Weights of a small transformer language model.
Architecture: LayerNorm before each block, rotary positions, normalized queries and keys.
Training: a variant of Adam for these matrices, 508M tokens, 3877 steps.
Each number is 200 + 40 x the weight over its row's rms, rounded and kept within 0 to 999. Layers, rows and columns count from 0. The size before them is the row's rms in percent of the matrix's.

# down: layer 6 MLP down (transposed), 1280x160, rms 0.174, rows 454-496, columns 80-159
# up: layer 6 MLP up, 1280x160, rms 0.186, rows 455-496, columns 80-159
down454,128,155,202,227,230,192,246,183,163,232,230,235,202,277,174,163,231,211,238,193,246,205,294,166,168,211,216,197,183,139,218,218,161,149,194,252,174,207,226,170,162,187,187,122,214,254,257,136,169,281,150,180,152,232,263,192,178,185,210,46,197,174,141,203,178,202,188,228,167,221,183,228,194,261,189,196,224,168,253,163,135
up455,043,211,155,181,261,211,222,214,237,186,155,187,202,252,195,180,172,257,224,208,152,164,245,157,190,184,267,191,232,270,215,159,228,161,213,173,227,182,255,269,230,190,146,234,165,118,169,294,222,225,260,149,218,176,188,246,174,164,155,246,205,302,238,202,203,140,121,147,178,216,241,166,207,217,189,239,201,244,231,178,190
down455,048,144,151,183,201,172,212,249,221,223,277,193,225,166,172,235,204,233,190,147,242,191,170,213,183,191,226,211,254,170,160,136,168,210,278,184,248,207,164,152,232,171,174,169,168,174,309,147,260,180,193,210,206,218,173,175,126,137,184,206,224,234,254,260,196,227,227,171,214,250,180,158,262,213,128,189,273,191,182,208,170
up456,123,193,242,182,209,223,209,157,268,192,152,213,247,246,164,209,266,205,244,240,214,92,262,214,199,181,250,215,192,169,224,207,167,183,175,172,148,160,209,248,271,283,219,263,167,169,143,197,206,172,171,172,207,79,211,262,240,186,193,198,242,282,150,142,155,244,181,177,128,244,173,200,265,175,182,188,208,212,220,177,220
down456,119,144,223,240,196,222,227,224,234,183,206,170,185,153,235,164,201,184,253,174,255,246,143,161,202,223,294,134,198,198,222,190,210,204,251,184,218,236,243,108,122,128,220,154,199,236,226,247,251,190,172,181,228,124,173,196,251,209,261,201,187,232,164,164,171,214,224,236,204,178,196,235,181,222,193,227,157,130,266,120,131
up457,135,175,266,205,220,159,191,205,210,180,160,173,226,266,190,221,186,201,248,229,202,212,237,225,237,271,257,163,223,172,205,148,211,145,168,184,106,172,174,203,196,238,185,209,173,193,225,212,244,196,272,186,149,196,174,223,122,224,104,218,163,168,182,196,181,163,165,212,295,202,241,255,175,183,256,179,221,206,257,225,225
down457,127,153,230,279,272,201,112,151,172,255,244,236,180,210,208,204,172,229,267,208,178,133,192,188,177,246,142,231,172,170,250,228,206,227,236,230,266,226,148,335,166,144,187,132,182,234,204,142,170,246,230,217,242,190,149,198,171,229,239,188,234,210,234,187,168,190,184,220,283,231,250,203,187,211,102,146,271,148,134,149,227
up458,112,222,154,151,205,173,238,226,196,196,259,232,198,226,225,152,172,234,236,165,209,240,223,146,246,247,217,235,260,178,188,173,152,175,118,247,219,200,231,185,199,193,172,197,240,199,229,189,212,197,169,207,288,190,233,272,223,197,179,186,272,245,132,269,186,223,213,214,163,316,210,262,243,187,265,188,164,105,282,146,227
down458,112,257,255,171,193,274,135,166,167,238,172,136,268,125,208,215,211,234,147,166,178,223,248,147,114,192,192,245,204,209,187,183,227,221,249,197,258,146,173,241,213,126,199,263,233,224,210,329,192,133,196,191,207,139,210,157,188,189,228,239,258,162,197,140,193,187,205,202,155,188,197,252,158,260,218,215,194,168,182,207,234
up459,038,248,172,135,179,291,218,231,201,163,203,210,203,185,263,129,276,204,256,210,219,134,240,167,230,174,245,211,283,141,255,159,173,189,210,215,224,180,246,182,185,154,161,244,197,183,196,276,210,193,234,167,215,156,170,163,161,183,168,260,143,187,187,203,201,171,167,130,142,214,168,235,255,195,281,184,210,245,208,178,219
down459,031,177,248,209,155,230,134,168,231,131,282,114,223,172,174,217,242,190,215,211,262,223,184,196,220,132,168,170,139,160,165,229,171,242,179,201,278,224,154,243,194,187,217,135,196,236,181,197,189,243,311,162,235,220,220,178,167,168,111,260,178,195,238,202,165,180,227,220,226,244,176,236,234,112,237,128,201,300,135,255,202
up460,032,241,222,194,248,243,228,192,233,126,180,235,183,217,198,153,227,274,261,175,156,125,217,122,228,207,211,194,220,262,264,104,196,154,206,228,213,171,292,235,275,216,165,264,224,150,143,230,202,229,234,178,296,174,222,238,145,237,152,249,214,209,217,254,206,206,130,196,155,177,218,187,204,216,216,116,162,191,258,155,144
down460,028,171,271,264,213,177,164,182,184,249,190,155,178,224,251,167,141,174,213,241,204,203,199,210,257,197,254,124,154,187,244,206,126,255,195,185,317,183,259,205,192,158,231,189,255,206,219,168,212,177,163,213,196,214,176,198,255,230,166,221,176,163,195,185,233,214,157,235,169,260,216,111,187,222,128,208,134,166,102,212,180
up461,038,252,131,129,203,229,224,208,204,189,167,152,213,209,175,99,230,208,237,250,161,176,235,167,236,273,238,167,200,185,182,90,195,225,154,235,164,174,234,204,230,164,169,188,249,160,201,250,221,227,246,154,207,191,172,149,127,214,179,262,189,133,198,261,166,256,166,119,213,259,181,177,206,191,184,147,200,181,198,159,180
down461,034,174,178,215,153,106,236,207,246,251,286,190,198,247,247,209,246,149,205,202,182,167,140,143,151,152,181,128,202,213,87,239,260,192,182,155,193,140,277,163,285,174,223,248,217,198,270,235,236,235,192,282,152,206,226,182,176,173,237,230,223,216,285,243,172,242,201,184,237,151,189,159,187,186,226,215,170,164,215,223,164
up462,037,262,240,160,167,193,202,177,202,131,174,240,235,166,163,167,211,263,218,191,115,189,228,149,205,263,246,198,192,193,217,115,184,222,172,213,141,163,267,242,267,239,141,224,189,191,155,281,192,196,273,185,223,207,182,207,153,134,164,277,160,215,246,248,171,194,180,138,138,223,181,190,255,200,239,184,226,244,233,155,188
down462,030,217,216,192,187,161,246,105,236,135,194,204,189,143,266,288,166,283,266,258,165,229,119,208,223,191,147,146,184,216,203,165,206,224,227,278,155,223,210,194,212,220,200,249,239,214,198,182,198,214,218,202,182,234,292,170,190,164,142,206,128,233,203,237,262,279,179,177,243,171,197,228,189,185,171,237,206,227,163,189,212
up463,026,296,163,162,208,251,189,128,172,165,119,195,232,203,178,175,184,283,264,212,168,154,265,160,246,202,193,250,199,209,194,140,174,146,198,178,191,140,165,246,220,193,193,264,209,124,201,229,217,136,241,155,203,127,213,176,169,148,181,230,267,194,237,257,227,261,175,166,180,220,180,159,237,189,256,164,225,179,210,214,203
down463,024,192,194,149,227,232,182,186,217,165,265,230,167,211,235,191,209,258,105,209,205,166,186,234,144,212,265,143,208,198,219,283,233,194,155,266,142,208,220,242,135,223,215,200,165,255,145,125,206,199,161,212,213,217,201,232,171,217,180,170,176,249,179,188,148,185,129,201,289,187,144,254,135,265,220,231,214,209,160,252,191
up464,029,218,148,126,216,243,183,218,229,157,231,237,181,158,216,127,193,264,255,243,124,209,259,157,229,193,227,232,215,218,214,118,181,184,175,201,252,196,144,233,225,193,180,241,224,132,149,199,250,208,250,167,242,181,199,199,152,176,166,262,134,231,250,209,187,219,182,120,254,169,215,156,238,209,226,221,211,216,192,186,164
down464,024,159,187,230,258,156,234,133,274,192,203,177,185,238,186,252,189,257,276,269,177,174,271,244,158,261,156,135,224,183,128,157,174,221,156,215,205,237,202,227,177,213,222,239,260,142,170,131,156,134,119,218,223,188,170,184,244,199,243,176,155,186,139,191,239,178,150,135,170,185,143,147,213,189,166,268,207,197,167,155,203
up465,041,262,177,85,148,280,210,164,175,201,138,199,175,130,168,183,156,312,242,192,176,187,221,243,267,181,281,224,242,180,171,117,178,197,192,193,199,178,135,202,285,213,223,247,212,141,196,245,206,204,207,139,220,151,190,172,172,210,184,228,233,218,233,215,192,198,140,160,213,284,168,197,161,212,223,173,211,192,228,185,131
down465,043,207,203,178,171,278,124,206,215,219,330,217,160,214,216,176,158,248,193,93,244,264,241,189,152,175,196,190,212,192,167,276,229,250,169,262,223,274,255,249,199,216,262,224,139,239,214,145,203,171,223,249,216,208,228,207,195,225,224,181,214,149,159,214,218,244,254,209,237,179,124,208,153,264,193,252,249,250,225,174,155
up466,117,243,218,244,160,231,209,167,185,232,125,267,269,177,166,200,171,157,185,174,184,208,191,170,223,180,153,234,177,254,170,167,261,205,256,199,236,119,228,294,158,194,207,163,175,206,203,187,166,238,278,195,231,154,118,211,183,206,207,281,185,144,219,186,208,242,197,158,155,201,140,144,213,302,185,197,179,244,224,166,218
down466,124,195,278,251,190,176,221,124,247,213,277,201,248,214,183,130,194,211,227,208,193,162,204,218,174,161,210,244,230,251,250,170,181,172,205,213,206,229,223,206,214,222,211,190,183,212,166,177,215,220,211,226,177,208,139,162,310,153,238,176,238,206,216,177,184,149,170,228,148,228,241,137,207,171,126,211,200,176,165,191,240
up467,041,225,191,168,206,290,203,178,254,175,208,214,235,167,185,136,237,274,242,234,137,183,252,211,208,177,245,206,221,179,206,163,240,201,252,160,250,169,260,246,247,195,199,206,190,107,178,290,218,200,248,151,244,188,196,215,187,182,212,268,147,168,237,242,192,185,137,139,180,255,213,173,236,209,230,185,278,158,202,174,127
down467,034,183,247,171,214,232,137,173,153,238,239,222,218,307,215,217,196,147,139,231,223,181,154,160,162,226,173,163,247,161,170,205,158,204,192,194,249,215,224,235,229,257,179,244,199,238,258,203,160,158,260,214,175,189,263,148,249,182,232,245,216,202,119,163,206,302,200,225,191,177,165,207,192,201,184,125,140,233,223,241,184
up468,166,265,254,240,181,164,241,234,248,179,268,141,145,193,191,177,179,227,166,164,185,159,243,174,281,166,255,227,177,164,165,106,159,106,262,133,174,177,156,225,210,232,244,223,248,216,209,212,218,214,299,166,232,138,217,279,185,190,185,276,162,193,232,209,193,147,170,199,220,195,247,173,133,174,191,151,218,171,193,135,192
down468,147,215,198,205,136,154,219,194,247,233,286,181,223,138,168,154,179,218,213,218,120,182,118,237,172,159,204,169,194,281,219,214,155,159,221,174,183,176,160,219,227,237,149,186,244,222,241,235,208,203,240,268,271,172,223,252,172,178,169,333,201,182,182,222,143,188,170,186,225,139,307,241,161,157,174,205,234,137,221,187,199
up469,122,205,227,122,214,184,223,251,246,194,126,162,167,238,187,183,192,188,202,225,214,168,190,157,265,251,207,115,178,214,178,201,275,228,200,195,204,119,216,185,150,236,172,230,211,191,156,217,222,143,205,230,246,186,257,230,140,223,214,203,170,168,217,247,170,207,153,244,171,307,195,171,208,294,203,219,196,171,201,221,172
down469,127,238,207,160,220,192,196,174,271,161,246,199,191,225,236,189,257,217,124,173,136,212,233,262,131,250,198,249,176,214,244,223,211,166,185,207,188,163,242,205,131,210,211,152,257,194,191,194,163,188,93,171,255,136,136,202,188,239,192,183,115,156,215,163,167,218,178,135,109,189,200,197,176,243,224,249,179,201,213,230,195
up470,111,231,151,187,251,232,214,220,232,142,179,251,211,168,226,233,191,234,172,189,211,170,175,159,164,227,264,255,148,201,229,167,241,174,215,221,158,198,177,218,217,184,246,226,260,199,197,198,179,167,177,147,164,67,238,269,130,163,225,218,260,231,235,255,184,199,196,157,182,153,194,217,237,145,202,204,145,196,272,156,197
down470,113,168,219,176,234,168,185,158,213,208,226,184,182,164,217,250,230,216,256,195,231,220,188,213,166,162,219,177,212,222,163,171,196,158,160,202,153,187,245,237,204,181,210,229,251,185,212,189,155,180,264,266,154,258,266,164,194,228,153,307,208,190,173,225,194,239,226,137,215,199,244,218,181,236,256,141,200,202,233,175,173
up471,144,196,104,191,207,198,173,222,225,241,147,220,143,212,210,174,186,220,221,229,244,175,236,254,142,231,221,149,277,163,221,206,219,197,210,236,182,176,218,253,169,234,94,219,132,214,178,216,230,227,192,217,167,176,226,241,145,182,230,210,224,122,205,208,188,261,192,183,125,217,206,167,225,135,206,150,276,194,275,215,182
down471,142,169,184,154,251,197,209,169,126,181,251,141,191,191,182,238,203,187,173,128,254,233,231,206,167,204,229,161,239,227,98,195,145,224,287,203,156,195,125,207,276,156,248,154,229,205,261,204,211,85,154,233,158,206,202,161,233,133,212,170,251,174,228,243,160,200,192,226,222,182,228,191,98,246,188,210,182,198,255,200,221
up472,126,167,154,156,191,171,144,181,246,225,143,187,277,161,210,219,191,240,179,264,245,239,199,159,253,235,240,209,166,171,220,144,258,222,141,115,163,186,165,268,221,196,182,207,131,209,205,183,233,164,182,174,186,203,137,184,164,239,229,198,262,236,156,166,140,225,178,151,199,233,197,174,200,199,276,205,210,213,249,223,239
down472,137,190,121,140,218,108,217,206,203,202,210,172,155,256,128,237,248,237,144,176,216,216,224,200,209,262,243,136,253,185,168,215,171,224,150,218,184,220,191,214,138,188,195,223,191,172,259,170,127,214,187,195,226,237,253,192,193,209,114,202,206,173,230,170,205,195,218,233,202,249,152,325,133,175,179,231,200,121,197,210,219
up473,036,208,163,207,189,211,217,181,236,205,220,211,239,201,170,151,201,249,224,214,137,137,204,188,217,205,253,224,270,165,296,179,236,198,207,176,221,162,209,178,213,189,184,177,201,162,165,296,245,197,190,111,245,169,219,204,136,244,172,262,157,227,239,214,198,175,94,156,222,220,190,133,197,241,255,171,278,148,216,174,204
down473,035,175,229,234,144,226,150,203,255,207,184,197,195,174,205,182,160,169,239,180,243,188,137,234,93,139,135,173,189,216,276,198,259,256,199,223,189,239,202,204,171,188,168,186,135,256,194,160,212,142,174,314,197,292,230,244,253,177,235,225,275,194,195,196,215,169,273,224,180,185,218,213,143,197,47,183,156,169,196,225,182
up474,037,242,156,184,220,221,181,168,201,170,129,208,222,199,240,130,164,281,239,235,169,175,245,222,241,237,209,193,250,211,211,105,279,182,151,166,193,200,206,251,235,200,208,230,235,132,158,257,238,156,245,84,220,231,160,201,168,256,169,293,216,201,188,269,169,179,170,133,175,225,203,190,204,140,224,166,197,153,267,174,169
down474,031,270,130,236,183,169,171,227,159,181,217,233,219,244,263,230,257,222,172,267,208,218,211,145,148,178,164,177,231,226,258,218,153,224,235,183,119,205,172,227,205,183,172,211,211,185,302,213,203,283,119,169,226,157,218,258,274,223,214,248,202,221,228,162,212,216,215,122,197,251,202,287,202,229,160,173,198,166,204,129,240
up475,033,267,167,178,202,250,184,188,191,173,220,200,186,256,170,144,198,274,262,225,155,172,211,185,273,167,163,208,258,241,249,150,188,213,213,144,204,180,198,267,230,166,222,273,249,144,187,277,184,203,231,124,233,200,183,256,142,250,176,266,206,172,193,234,195,161,103,163,204,189,219,130,151,218,181,189,232,158,236,174,208
down475,029,250,165,128,237,218,194,97,203,156,291,223,238,189,221,186,149,213,265,217,183,213,103,122,178,194,161,215,266,146,270,179,233,160,214,174,118,229,173,197,259,230,239,152,194,222,276,175,173,166,230,199,147,72,207,279,245,151,210,203,240,185,236,198,206,200,152,188,127,186,174,249,218,164,227,204,269,226,233,165,274
up476,035,230,116,181,210,233,201,174,209,170,177,235,232,169,192,177,180,258,203,262,184,120,234,227,254,225,234,176,158,212,216,200,299,180,225,172,205,171,208,217,242,224,189,229,181,137,169,279,239,188,257,180,233,162,192,158,190,203,180,258,224,220,302,171,176,246,155,112,173,194,166,175,254,236,188,188,230,231,172,170,179
down476,027,215,206,238,254,247,201,107,180,220,307,192,190,178,179,270,229,167,184,167,158,227,229,202,219,231,242,241,168,156,239,178,190,199,149,203,231,207,233,290,207,224,255,169,172,162,200,257,195,259,204,245,255,223,259,187,147,205,185,238,203,182,219,242,184,101,229,154,194,211,189,209,161,235,224,125,264,222,166,119,122
up477,132,140,211,212,271,181,220,206,211,237,183,199,234,181,215,209,152,289,169,187,200,125,222,159,207,164,239,170,227,164,211,200,207,192,245,232,206,165,230,230,243,184,229,199,302,186,168,218,215,210,149,171,228,200,190,145,176,235,238,201,151,211,247,252,179,194,132,200,222,162,254,218,232,170,197,229,293,107,215,219,193
down477,136,101,188,152,193,204,247,210,250,129,181,194,248,133,244,204,148,190,213,198,186,256,90,243,171,140,110,159,270,184,170,162,139,242,265,213,234,284,183,208,211,140,155,225,188,176,243,146,186,195,182,212,258,283,182,216,258,147,237,191,206,204,235,227,238,219,217,194,235,235,170,199,153,184,209,175,183,259,195,250,127
up478,118,238,144,179,189,191,246,190,203,160,208,209,194,209,238,181,217,197,231,196,161,202,205,208,201,231,260,174,243,149,177,165,224,182,199,293,268,201,225,205,223,200,228,204,210,106,121,194,220,170,211,131,179,178,239,173,187,215,192,268,199,209,99,182,193,241,79,188,227,158,207,211,154,171,179,177,262,143,184,174,250
down478,131,280,186,170,212,224,150,162,146,148,206,163,174,146,162,259,194,253,251,233,201,127,168,182,158,193,181,276,180,200,205,213,155,132,254,193,208,206,193,271,98,236,248,174,157,205,203,172,208,190,214,218,197,259,223,135,272,166,214,211,218,187,236,174,184,156,122,279,223,121,191,143,262,195,284,226,268,189,204,233,219
up479,132,236,134,188,210,200,169,248,175,208,236,203,183,223,205,116,192,194,269,198,210,198,161,137,199,178,230,158,177,248,270,234,229,192,231,212,208,87,238,177,279,127,89,235,264,189,185,206,221,215,201,191,179,243,175,213,202,272,135,201,215,233,166,219,208,236,178,227,228,195,138,106,195,244,174,193,166,246,211,131,194
down479,128,171,144,192,228,157,215,186,146,150,248,196,203,271,194,237,103,178,189,203,141,132,149,186,166,190,167,227,210,251,139,214,180,221,233,227,219,158,182,246,268,185,163,260,208,218,260,303,188,183,213,203,214,220,111,243,159,185,199,269,215,159,194,230,196,206,195,188,261,154,190,150,157,199,200,208,145,216,205,210,253
up480,114,224,162,223,199,169,219,174,267,212,239,157,238,223,185,227,196,270,160,207,231,240,279,106,248,233,247,175,226,230,289,168,177,275,257,194,184,188,204,198,242,158,196,212,224,237,238,206,225,155,179,154,227,202,137,187,167,183,214,194,264,255,205,201,136,246,180,207,234,170,249,144,207,254,251,112,237,166,243,89,289
down480,114,181,210,230,190,195,150,177,209,189,189,176,240,205,238,139,194,254,72,206,175,218,215,152,213,176,246,233,214,162,197,197,144,181,191,188,142,214,64,218,204,216,230,196,265,246,211,151,181,166,136,177,240,202,236,154,139,180,247,107,190,198,268,190,171,225,215,211,260,206,230,254,152,184,178,173,121,162,181,219,237
up481,127,165,164,202,201,267,222,176,195,156,203,280,212,176,199,218,218,171,130,123,71,179,204,216,184,251,193,191,217,185,189,185,192,204,134,247,215,230,224,197,225,217,249,218,194,145,243,247,194,241,206,95,220,185,261,208,161,177,201,224,197,225,228,220,163,246,210,122,189,161,180,200,227,186,216,236,177,163,191,147,238
down481,132,209,264,268,167,197,205,122,197,193,214,216,243,161,223,262,244,187,125,188,145,206,222,231,183,248,65,261,122,198,131,207,240,197,168,275,180,213,310,153,168,205,192,230,228,215,169,214,199,254,246,226,221,217,185,203,201,179,174,197,242,150,192,190,206,200,223,176,100,177,191,149,224,233,234,188,108,154,151,157,184
up482,028,241,179,156,220,246,211,174,183,166,199,192,214,208,146,143,220,264,230,256,194,102,250,131,202,228,229,223,244,202,241,138,212,170,180,155,198,236,203,206,233,200,177,215,223,182,178,268,223,135,243,123,278,187,199,141,123,174,176,325,228,188,254,215,155,202,138,178,138,233,201,168,225,247,300,210,221,174,217,138,158
down482,030,199,243,273,270,183,232,172,160,189,289,268,211,193,241,169,173,164,238,215,136,291,210,228,228,195,218,206,218,208,187,219,156,283,104,228,166,255,198,205,164,159,206,260,220,217,166,132,183,232,173,256,180,260,203,195,182,272,241,216,148,176,254,170,184,229,192,186,133,160,206,173,216,170,135,253,120,148,247,203,174
up483,132,139,231,200,132,275,225,131,187,146,242,173,266,170,130,148,266,224,185,186,193,173,244,224,217,141,197,179,180,169,317,205,107,164,226,165,222,182,169,231,194,203,134,223,236,183,128,275,173,192,259,190,284,203,192,172,197,245,202,283,178,238,249,226,203,147,223,212,214,211,191,244,165,166,259,162,251,204,234,247,234
down483,136,273,174,229,220,175,269,228,225,195,173,105,218,213,190,179,171,195,190,207,219,232,228,207,118,214,162,143,156,216,155,245,181,182,116,243,186,165,210,193,251,191,139,220,191,171,196,185,260,164,226,156,171,157,235,208,201,219,219,190,228,270,127,198,238,129,195,174,229,198,193,245,218,187,264,223,179,164,236,192,258
up484,104,192,209,224,115,252,230,143,188,130,194,191,181,206,200,129,201,211,191,237,130,196,209,193,253,273,253,300,226,199,159,195,148,182,205,273,263,177,269,184,274,225,200,169,202,174,218,204,149,202,231,97,249,228,145,135,234,233,178,220,235,145,244,239,178,185,157,171,220,264,143,186,179,223,211,183,206,224,152,238,184
down484,106,216,235,232,93,266,165,237,101,134,249,223,254,256,304,247,204,199,206,200,227,277,211,134,160,158,184,232,203,190,233,184,209,276,260,147,244,124,219,221,215,270,163,173,229,224,178,166,126,260,259,162,162,213,150,188,139,182,246,185,209,188,256,225,190,145,211,227,233,190,161,191,209,204,174,197,176,215,187,221,132
up485,031,268,194,207,154,223,230,182,197,173,187,252,198,220,165,182,241,258,242,201,131,160,220,190,271,242,264,246,187,224,250,141,209,199,158,155,172,224,195,180,214,225,165,258,222,143,172,266,235,238,263,204,181,158,173,129,140,162,130,289,202,154,257,270,138,184,139,188,145,250,150,163,220,179,229,205,252,218,224,133,189
down485,020,192,243,143,225,279,185,129,218,229,201,189,282,266,166,172,211,200,221,141,131,219,161,153,260,215,194,197,243,214,182,153,288,227,220,185,190,177,183,203,188,224,258,241,210,121,143,134,180,152,257,245,218,242,134,250,155,180,185,200,126,195,254,312,208,244,154,261,260,239,197,227,272,238,168,202,182,266,135,142,253
up486,025,209,122,152,217,277,210,188,198,232,249,220,225,184,202,137,209,232,297,203,158,160,246,222,231,217,275,177,173,204,243,175,296,202,235,192,181,166,227,202,249,203,232,223,232,148,182,257,151,218,254,147,242,212,181,174,80,196,163,269,210,116,188,206,194,193,182,202,186,260,201,202,197,244,244,184,230,208,183,186,221
down486,024,153,162,263,187,194,237,170,203,147,233,195,274,234,173,174,142,116,221,223,161,233,166,259,237,265,227,173,98,195,231,193,216,196,206,256,234,156,169,197,244,195,159,264,167,279,216,248,174,167,178,173,245,123,176,208,273,150,219,239,156,181,155,157,119,228,197,242,204,227,174,238,173,191,176,201,156,211,197,217,220
up487,028,227,203,148,204,241,252,189,213,170,145,199,206,226,206,177,256,289,243,190,146,141,220,190,251,162,244,182,205,199,178,147,172,142,225,189,182,141,226,225,192,245,169,217,227,121,190,260,178,222,318,169,270,230,176,229,169,184,174,281,200,227,277,239,186,176,158,183,165,224,163,159,207,237,221,144,184,160,212,172,219
down487,025,213,146,231,204,169,190,154,205,207,239,201,172,202,146,191,164,202,141,234,190,196,196,175,219,231,181,213,187,201,272,267,167,170,132,173,132,209,125,223,207,199,166,212,155,253,230,213,221,169,200,200,192,198,165,196,191,274,241,122,233,233,227,189,126,237,158,195,166,163,257,174,237,194,206,212,224,261,176,210,214
up488,027,196,153,188,210,225,194,245,272,142,195,238,242,154,231,191,212,249,239,279,139,150,240,157,218,168,262,236,244,225,243,174,240,215,187,174,219,211,225,245,281,204,143,227,175,188,171,234,234,221,225,147,231,161,182,218,144,170,167,252,244,155,280,255,279,242,178,181,200,198,237,171,172,203,245,203,241,194,192,160,129
down488,024,179,147,219,243,291,206,240,204,243,221,248,236,187,263,214,226,244,122,223,202,256,223,252,182,251,134,168,258,236,160,234,167,238,189,215,158,189,198,213,117,210,207,237,260,185,233,182,232,124,190,249,176,252,196,205,123,237,214,208,205,202,211,177,185,210,196,156,154,192,200,119,157,213,193,194,184,206,198,182,186
up489,116,239,108,213,156,226,233,202,176,138,240,193,146,190,164,202,234,215,145,226,192,121,187,184,143,298,226,215,200,227,260,208,186,163,198,236,106,225,225,151,151,257,135,184,153,179,177,201,215,184,187,99,271,143,163,162,200,270,176,205,229,194,160,204,215,163,155,163,214,271,142,177,185,168,201,236,260,193,251,214,186
down489,113,246,192,190,235,194,239,190,170,243,219,177,220,178,176,208,166,239,144,191,269,206,194,220,238,206,207,224,164,254,215,168,227,149,193,132,215,174,229,298,236,175,214,223,160,187,190,221,164,204,199,272,230,216,267,167,212,158,304,247,229,199,184,264,234,248,235,226,198,121,209,214,193,232,200,152,120,201,136,146,160
up490,121,160,165,148,232,207,243,134,168,185,220,162,208,233,178,228,151,206,271,137,254,235,225,174,239,197,238,142,143,209,272,188,237,171,211,215,202,134,192,142,246,189,95,204,231,231,191,257,205,187,254,190,225,184,187,178,134,200,158,283,193,155,189,236,212,161,184,161,280,177,236,211,186,240,250,145,166,186,294,160,225
down490,125,151,254,164,279,246,233,176,197,209,187,158,174,156,149,223,167,171,203,98,109,195,263,165,223,136,175,201,116,197,206,228,179,223,206,147,236,189,263,207,204,137,153,157,248,188,267,228,176,235,215,236,202,196,168,211,212,244,172,267,194,217,183,259,258,200,261,190,203,240,193,236,224,214,197,194,145,231,204,240,158
up491,029,255,145,125,130,274,193,220,208,181,185,238,206,119,206,201,236,227,232,203,115,161,250,206,252,242,195,257,185,195,246,167,235,149,192,178,208,165,175,212,179,223,201,212,217,146,164,269,191,235,203,129,212,151,181,196,178,156,182,228,213,171,228,223,166,208,156,169,177,205,243,204,184,221,266,205,282,206,222,178,128
down491,032,231,142,200,195,205,187,268,199,217,193,256,188,227,174,186,217,152,227,203,213,193,133,127,269,212,167,190,245,212,178,239,133,233,199,215,197,170,217,263,151,215,211,158,168,248,93,185,216,192,194,214,175,154,216,238,208,273,207,263,170,224,248,192,224,246,164,263,149,194,208,216,212,249,189,143,173,223,159,209,243
up492,118,228,159,218,236,162,170,140,189,169,197,322,215,156,185,174,191,273,244,219,188,154,290,206,197,122,174,153,217,201,225,213,309,200,256,256,271,221,203,183,162,239,227,218,213,168,234,235,160,174,211,103,228,138,198,212,138,249,248,209,196,269,248,241,269,226,180,158,274,191,127,226,181,247,222,236,303,164,196,227,199
down492,115,164,286,213,185,191,206,269,175,202,204,201,207,226,141,233,180,183,207,235,203,99,148,226,217,149,182,227,276,110,302,225,139,199,219,144,220,201,191,167,166,241,229,158,215,176,170,143,190,189,237,162,282,261,204,167,177,240,176,111,168,249,228,168,175,162,185,259,251,194,191,292,124,229,193,221,163,207,192,211,218
up493,026,216,184,172,206,214,263,206,187,134,188,190,202,154,187,193,204,297,241,201,130,141,255,178,229,233,261,180,210,181,199,162,164,212,197,182,147,183,192,148,263,188,180,231,211,148,190,280,203,211,183,115,200,185,184,229,150,227,137,257,197,207,229,252,179,240,163,204,169,250,182,167,186,229,311,235,208,137,212,164,186
down493,031,224,159,140,146,196,123,140,225,230,243,135,235,192,236,123,133,226,257,173,145,208,192,166,170,244,214,184,232,182,179,188,198,191,202,239,124,197,129,196,152,195,217,264,124,165,219,216,214,143,274,269,180,206,189,172,137,172,297,294,234,206,238,186,195,252,227,251,178,206,224,310,238,215,241,172,132,157,210,148,204
up494,142,179,169,186,200,161,177,243,231,222,213,168,217,205,172,205,232,324,176,283,234,264,213,139,230,247,225,202,208,220,231,174,247,214,149,177,241,157,170,221,197,181,209,270,152,184,148,205,287,214,217,168,285,184,147,188,193,195,199,196,200,186,214,214,248,220,175,201,167,252,230,108,202,258,271,193,245,255,141,195,176
down494,141,138,225,233,133,202,216,194,250,191,152,193,131,165,249,203,192,138,205,149,177,206,239,170,170,158,179,208,160,226,202,231,164,238,155,138,227,245,194,221,214,138,244,168,258,293,252,285,131,182,171,189,238,161,265,230,248,203,253,107,132,256,230,197,216,235,194,199,235,232,266,281,190,225,162,163,65,260,180,160,140
up495,045,206,199,197,170,226,192,179,227,95,142,185,217,198,190,164,144,283,276,228,149,168,211,172,185,189,228,193,249,246,232,170,194,203,198,196,129,104,211,222,217,191,203,257,225,139,191,268,171,208,226,151,187,187,189,212,183,209,155,256,200,194,210,183,194,210,178,101,275,243,271,200,136,201,245,246,199,200,231,158,204
down495,061,247,280,140,174,164,263,192,208,234,209,174,182,187,193,187,203,250,246,174,170,181,224,102,176,175,234,218,258,227,262,266,244,207,164,152,213,177,184,214,151,178,193,234,179,214,288,220,199,140,232,236,270,182,180,131,208,177,227,192,131,223,196,170,241,252,228,219,273,182,179,135,154,159,284,224,163,153,199,196,244
up496,025,293,141,121,172,231,202,163,184,174,169,238,200,148,190,157,163,255,242,214,139,129,217,182,207,213,286,231,206,188,241,183,210,136,176,204,177,178,225,203,201,156,191,250,219,132,154,240,215,176,257,134,248,179,155,168,147,208,180,237,187,182,266,211,214,161,142,160,236,239,180,171,224,164,235,170,289,193,202,156,168
down496,026,244,231,163,210,229,235,225,169,189,168,216,202,246,139,130,231,206,191,241,175,248,155,151,133,207,244,210,182,208,254,161,213,180,194,283,196,239,214,207,282,229,144,242,91,186,244,175,202,136,160,155,229,225,191,158,220,310,223,142,250,232,151,192,210,218,146,220,196,165,194,165,214,215,156,228,211,273,209,245,214